config.toml
n_layer = 8
n_head = 6
d_mlp = 2048
norm_place = "pre"
attn_scale = 0.125
parallel_block = false
lr = 0.00777
lr_mult_qkv = 0.4
schedule = "wsd"
decay_shape = "linear"
final_lr_fraction = 0.0
batch_tokens = 32768
doc_mask = false
dataset = "wikipedia_en"
Each number is 200 + 40 x the weight over its row's rms, rounded and kept within 0 to 999. Layers, rows and columns count from 0. The size before them is the row's rms in percent of the matrix's.

# q: layer 4 attention query, 384x512, rms 0.0286, rows 260-265, columns 256-511
# k: layer 4 attention key, 384x512, rms 0.0286, rows 260-265, columns 256-511
q260,100,166,181,177,199,181,197,137,268,268,205,198,241,212,189,228,265,274,136,257,186,194,172,211,202,196,139,210,180,244,141,264,167,161,192,155,171,182,107,196,246,198,169,211,206,221,212,205,150,241,164,144,158,177,171,194,218,224,202,223,201,182,212,153,221,222,201,297,236,194,158,212,276,110,191,244,234,272,213,231,210,197,213,209,223,263,111,204,136,242,203,191,223,152,187,195,173,129,239,199,173,151,216,163,220,266,240,196,185,104,189,179,224,227,136,157,117,197,242,197,162,171,219,243,183,209,167,208,165,195,321,203,248,204,214,192,191,226,216,199,232,132,210,219,190,281,162,260,168,165,197,67,153,185,237,178,158,138,236,150,217,262,205,162,192,172,213,134,189,261,167,193,182,217,194,261,218,168,105,211,191,213,143,267,165,198,159,173,185,243,155,137,117,235,225,132,194,116,211,141,239,204,202,145,142,196,155,205,151,248,195,194,182,232,191,141,262,192,189,225,153,227,207,137,210,260,170,202,152,185,250,186,190,243,195,224,210,217,253,134,242,236,166,231,152,200,194,187,225,197,225,174,208,112,277,183,236
k260,102,201,194,257,229,156,192,193,253,244,237,216,308,213,178,285,206,228,185,172,203,158,202,177,168,163,209,241,217,193,221,211,217,183,134,131,162,237,146,209,174,248,150,168,195,256,259,202,164,190,206,293,183,222,148,204,197,252,214,220,235,231,205,204,220,191,244,262,135,200,198,218,250,207,223,230,281,193,114,270,180,246,222,243,188,206,257,205,100,215,170,138,225,200,189,192,156,172,158,162,202,191,241,218,217,219,161,194,188,165,186,188,228,241,190,279,195,191,277,157,129,118,215,208,232,178,205,226,228,264,221,193,241,168,181,202,210,191,259,190,238,173,257,261,199,230,189,196,160,243,207,219,134,210,179,160,192,216,226,144,237,180,174,189,200,193,176,123,231,193,260,200,215,190,100,254,167,217,105,274,139,150,123,239,160,202,127,234,136,163,168,219,239,249,174,167,167,183,139,144,209,246,234,204,169,197,194,158,187,228,241,218,252,219,200,203,156,244,251,268,191,215,189,261,192,219,231,140,187,168,190,250,210,229,160,132,137,181,225,160,218,171,202,198,212,241,183,202,151,178,175,193,239,131,256,235,176
q261,097,255,264,192,224,170,201,144,250,202,143,186,190,262,284,201,164,255,147,202,218,265,195,181,194,211,176,171,169,191,161,221,284,235,145,236,207,166,165,179,147,158,174,217,179,257,166,124,217,145,200,242,201,259,212,200,206,240,166,253,164,174,195,179,224,145,215,235,241,153,199,134,174,276,223,216,204,307,162,153,175,214,239,150,161,222,220,228,182,192,147,229,131,238,220,253,138,181,220,241,180,176,166,234,129,196,229,192,201,176,186,272,214,249,189,191,195,317,201,218,218,176,228,175,225,187,116,227,135,213,190,162,187,205,215,166,190,242,99,200,162,139,141,164,175,154,198,213,187,224,217,235,180,157,207,143,194,261,245,163,194,180,152,216,206,169,246,231,138,206,118,243,135,237,185,183,173,134,217,214,215,216,185,259,202,119,186,173,139,204,241,164,186,223,189,181,225,167,215,196,175,202,229,265,229,194,273,213,190,233,250,202,204,227,200,170,191,190,252,192,274,161,239,179,227,186,138,213,172,152,238,179,206,229,192,262,192,183,183,223,183,205,208,148,199,174,189,204,137,219,199,126,240,178,146,172,259
k261,100,268,176,251,203,141,155,178,217,195,178,227,174,216,232,205,157,232,180,190,260,202,205,183,170,227,179,147,182,169,224,259,208,235,216,272,222,210,194,247,189,219,259,160,177,282,206,139,210,184,183,140,179,172,187,180,243,212,179,307,260,149,224,195,138,235,229,157,172,155,255,151,138,158,204,270,202,186,156,192,134,190,134,174,186,192,217,212,199,139,235,236,198,173,203,255,166,182,177,214,191,193,168,177,174,186,249,266,252,221,260,302,223,231,192,173,249,189,276,203,210,188,207,212,157,138,176,79,151,135,191,236,225,248,179,225,186,286,189,278,175,236,252,173,164,175,187,205,169,235,161,177,182,157,218,234,196,207,216,142,199,209,163,129,246,245,202,215,266,193,207,183,195,139,140,207,226,170,197,255,168,151,203,197,229,216,259,195,197,137,265,202,201,242,228,161,153,158,237,137,232,186,211,176,163,264,248,219,249,111,210,141,218,210,193,178,193,221,139,249,191,245,179,206,181,204,184,215,251,182,250,286,213,169,191,269,209,228,230,221,131,145,174,195,170,241,153,166,178,217,219,174,200,168,204,217,228
q262,098,186,204,206,208,187,223,142,200,242,94,179,111,166,180,207,225,209,255,190,230,216,240,155,186,159,196,157,177,180,207,226,187,233,221,219,177,257,210,155,121,171,187,159,158,171,236,188,214,256,215,245,255,179,178,247,149,250,219,240,193,187,203,169,212,182,210,189,210,241,192,208,176,261,198,145,205,228,212,192,225,208,206,213,244,94,177,215,203,228,236,223,174,171,251,192,253,227,241,236,191,211,218,183,215,196,208,244,175,223,174,215,238,192,216,207,217,244,244,261,240,132,233,197,189,132,174,126,260,193,232,240,153,154,177,218,124,143,140,87,198,167,239,225,168,149,143,207,263,215,96,236,196,139,155,261,166,233,134,247,233,231,151,221,176,194,306,174,294,210,175,208,198,185,168,230,152,172,132,206,259,270,203,193,123,201,167,119,202,230,187,206,192,172,230,208,149,219,258,178,244,138,156,144,117,287,192,201,193,199,195,227,246,206,168,154,251,213,192,142,232,134,216,188,201,229,164,259,213,182,159,104,235,219,175,194,221,194,204,212,140,231,189,130,242,269,204,235,177,258,203,202,197,160,177,192,226
k262,100,191,139,255,169,190,298,177,198,263,182,230,242,208,168,207,216,228,204,173,218,213,219,138,193,172,232,187,180,182,156,195,152,275,138,188,235,194,199,126,195,189,194,152,199,155,224,191,211,249,181,201,151,155,176,165,166,142,138,183,143,216,237,177,223,229,209,190,143,186,186,237,180,285,164,209,251,212,171,227,216,194,246,201,231,192,190,201,202,207,125,171,234,120,213,141,190,242,227,214,100,199,204,203,197,185,223,281,154,224,127,232,164,217,214,303,216,152,289,190,273,145,208,249,242,256,231,212,243,272,258,162,199,68,235,183,161,139,203,181,209,182,226,134,188,177,213,199,212,236,148,221,230,286,279,179,221,178,154,225,224,240,203,242,154,222,215,244,195,211,243,193,270,139,203,215,210,97,254,203,225,221,170,158,205,256,141,165,192,263,139,217,171,223,241,183,238,137,224,208,203,197,208,156,198,210,258,228,220,230,242,270,166,193,177,231,264,200,197,216,248,182,237,215,234,174,190,207,161,201,248,117,211,237,204,158,210,170,206,218,174,208,112,154,151,184,260,201,207,189,182,215,142,169,175,230,202
q263,097,258,204,206,203,240,132,201,239,185,177,169,138,117,254,229,174,205,182,171,209,200,197,224,219,258,223,238,185,150,168,215,200,282,176,169,144,177,263,229,210,234,161,201,240,220,227,166,187,166,160,184,233,245,220,273,214,169,195,201,241,184,248,180,163,194,191,203,253,204,304,229,211,150,252,158,192,130,202,219,226,262,126,272,216,206,181,176,170,207,156,166,169,163,156,172,151,221,208,160,259,201,205,197,89,141,214,226,158,192,206,160,214,264,214,233,158,190,179,156,161,195,229,184,194,164,202,186,185,231,237,295,190,84,171,213,193,141,245,224,208,161,200,99,190,156,214,164,196,221,263,178,281,226,232,178,235,272,181,196,200,149,200,228,192,146,195,189,101,241,217,180,235,216,235,204,197,218,193,217,186,202,205,165,204,220,216,235,136,196,220,159,203,176,139,220,144,250,243,185,216,206,180,178,196,227,230,240,177,212,216,123,267,168,180,193,240,305,224,229,146,103,161,171,248,190,152,194,205,195,253,181,296,162,177,237,142,222,132,225,172,223,143,198,225,231,218,219,191,117,213,261,192,149,235,252,247
k263,098,225,148,186,163,245,174,198,202,165,193,198,201,185,184,118,149,214,219,193,135,204,191,168,192,177,326,226,146,191,219,177,272,196,231,227,157,132,232,226,222,171,213,224,238,189,243,182,212,227,201,160,169,207,224,217,285,204,202,272,238,175,241,181,141,125,199,162,208,226,293,91,215,162,228,178,160,205,173,188,162,250,150,278,174,240,127,188,88,235,184,156,202,136,175,136,212,151,184,176,195,222,191,211,207,177,214,212,262,150,200,153,247,244,234,150,208,153,274,177,216,177,187,219,188,234,198,215,156,181,226,167,150,248,158,226,277,181,251,147,195,196,153,115,149,164,250,197,267,243,142,128,235,177,210,224,219,171,173,210,207,159,209,235,156,168,251,233,180,212,267,188,271,159,219,218,254,184,299,193,174,257,167,160,194,221,200,213,213,184,199,177,236,220,174,129,206,149,197,257,236,208,95,259,201,267,182,246,217,269,163,186,257,110,183,171,189,262,191,220,228,224,198,212,165,144,121,188,232,231,223,290,158,211,249,189,209,126,203,181,166,258,153,178,216,222,180,151,182,157,194,220,168,211,160,184,230
q264,101,265,152,161,197,151,185,256,215,189,152,185,269,218,178,182,175,215,192,237,306,169,214,233,159,225,193,191,265,173,153,195,149,194,260,187,232,230,270,201,209,160,204,180,275,226,218,193,203,210,225,192,217,240,201,272,201,229,171,265,182,256,214,157,254,271,174,179,192,171,189,219,238,122,185,196,204,218,231,221,131,194,248,260,217,196,207,202,231,185,205,275,221,206,237,187,232,176,218,187,162,183,271,200,212,200,200,200,132,203,221,227,208,187,206,206,225,158,225,212,237,168,149,267,194,194,191,181,254,205,157,144,195,130,81,197,305,200,185,186,152,137,273,135,200,185,250,172,104,185,186,166,191,154,192,167,262,242,213,217,191,168,170,211,192,241,188,190,247,135,168,205,278,234,182,231,241,211,138,240,182,190,206,190,212,238,225,212,195,112,166,170,165,239,152,238,199,152,243,177,198,281,142,133,245,196,216,217,162,193,133,140,234,178,303,258,142,128,178,223,252,174,170,253,243,192,125,144,237,239,209,200,240,173,247,163,212,221,149,230,262,199,230,172,254,251,179,128,124,186,179,235,260,217,198,195,213
k264,101,186,197,150,210,177,116,170,230,182,154,229,147,216,268,133,144,237,143,229,227,188,214,206,235,167,141,197,276,139,185,211,142,218,221,259,162,186,263,136,248,153,190,229,156,229,191,203,186,219,165,259,158,183,139,265,244,247,208,271,225,195,179,234,281,268,215,169,218,264,109,247,214,161,152,244,224,146,192,213,184,248,203,211,190,227,190,193,249,246,176,195,160,226,171,177,218,173,162,152,236,174,232,167,240,226,179,117,241,100,202,172,195,235,158,200,221,246,227,172,195,144,207,210,244,260,201,214,154,255,257,140,168,159,236,169,234,239,213,203,189,244,221,305,183,214,217,139,199,167,185,173,159,238,211,33,212,223,262,222,225,189,193,176,187,211,206,187,168,186,149,254,172,230,226,233,165,224,152,186,253,172,184,187,170,148,217,242,189,203,210,192,153,136,133,206,194,249,194,223,222,242,124,176,264,190,148,268,226,201,230,207,234,184,239,268,225,154,204,240,264,233,241,97,216,207,153,179,260,212,266,206,148,225,259,205,256,212,102,250,222,288,231,204,194,237,194,185,181,218,234,154,179,181,123,177,179
q265,096,223,150,244,244,182,140,243,123,230,266,222,246,268,148,218,191,298,258,227,172,186,197,225,233,175,247,211,256,168,161,244,157,125,132,216,240,142,170,240,230,186,275,182,170,198,203,146,146,212,180,255,198,231,167,186,265,223,166,258,256,315,152,254,194,206,221,218,164,235,230,216,194,166,183,220,255,114,249,232,214,156,190,208,174,156,156,214,248,167,204,179,196,207,242,202,242,215,138,231,249,181,178,232,193,142,220,221,242,205,258,103,216,218,164,210,176,230,226,165,294,150,136,204,172,236,260,238,120,225,220,222,136,181,208,165,135,198,230,236,185,175,130,212,241,244,154,159,203,158,269,196,151,224,159,126,242,247,247,207,184,151,164,133,133,207,282,201,184,158,258,185,251,171,163,226,251,204,274,196,163,211,137,201,158,225,199,251,160,179,202,177,232,241,177,142,230,158,201,186,161,204,193,191,188,220,224,226,155,230,321,260,230,198,169,229,251,183,210,157,231,146,254,221,132,233,196,190,202,212,152,236,207,237,197,178,237,205,179,155,199,127,210,191,180,191,245,244,246,270,248,195,154,219,205,292,240
k265,096,176,223,179,252,238,171,196,158,163,190,184,244,188,173,206,156,198,214,198,185,264,225,225,187,183,175,197,227,170,162,242,233,243,292,208,212,251,209,169,243,247,221,181,209,246,280,162,148,140,194,206,210,305,175,199,243,153,129,159,182,234,197,173,185,216,236,176,227,201,126,123,211,222,118,171,207,166,221,180,188,109,206,202,198,192,181,184,193,237,219,161,251,263,186,199,197,193,201,191,136,163,236,194,215,203,180,185,178,227,193,213,210,258,180,204,202,240,297,157,244,165,196,98,214,208,266,186,201,166,254,281,185,139,203,189,179,214,182,181,127,184,169,320,336,144,187,216,203,222,236,209,163,261,155,183,186,168,202,212,224,192,257,175,181,216,306,165,177,166,276,279,206,186,184,199,165,238,179,275,243,183,186,205,150,220,263,231,228,193,274,183,183,197,131,176,252,216,159,175,239,197,191,254,148,224,223,155,121,239,196,234,193,155,119,238,253,216,216,145,152,226,124,184,109,168,234,294,162,124,180,198,251,153,253,245,273,214,198,201,222,125,184,181,171,201,206,186,234,203,134,249,230,226,162,259,187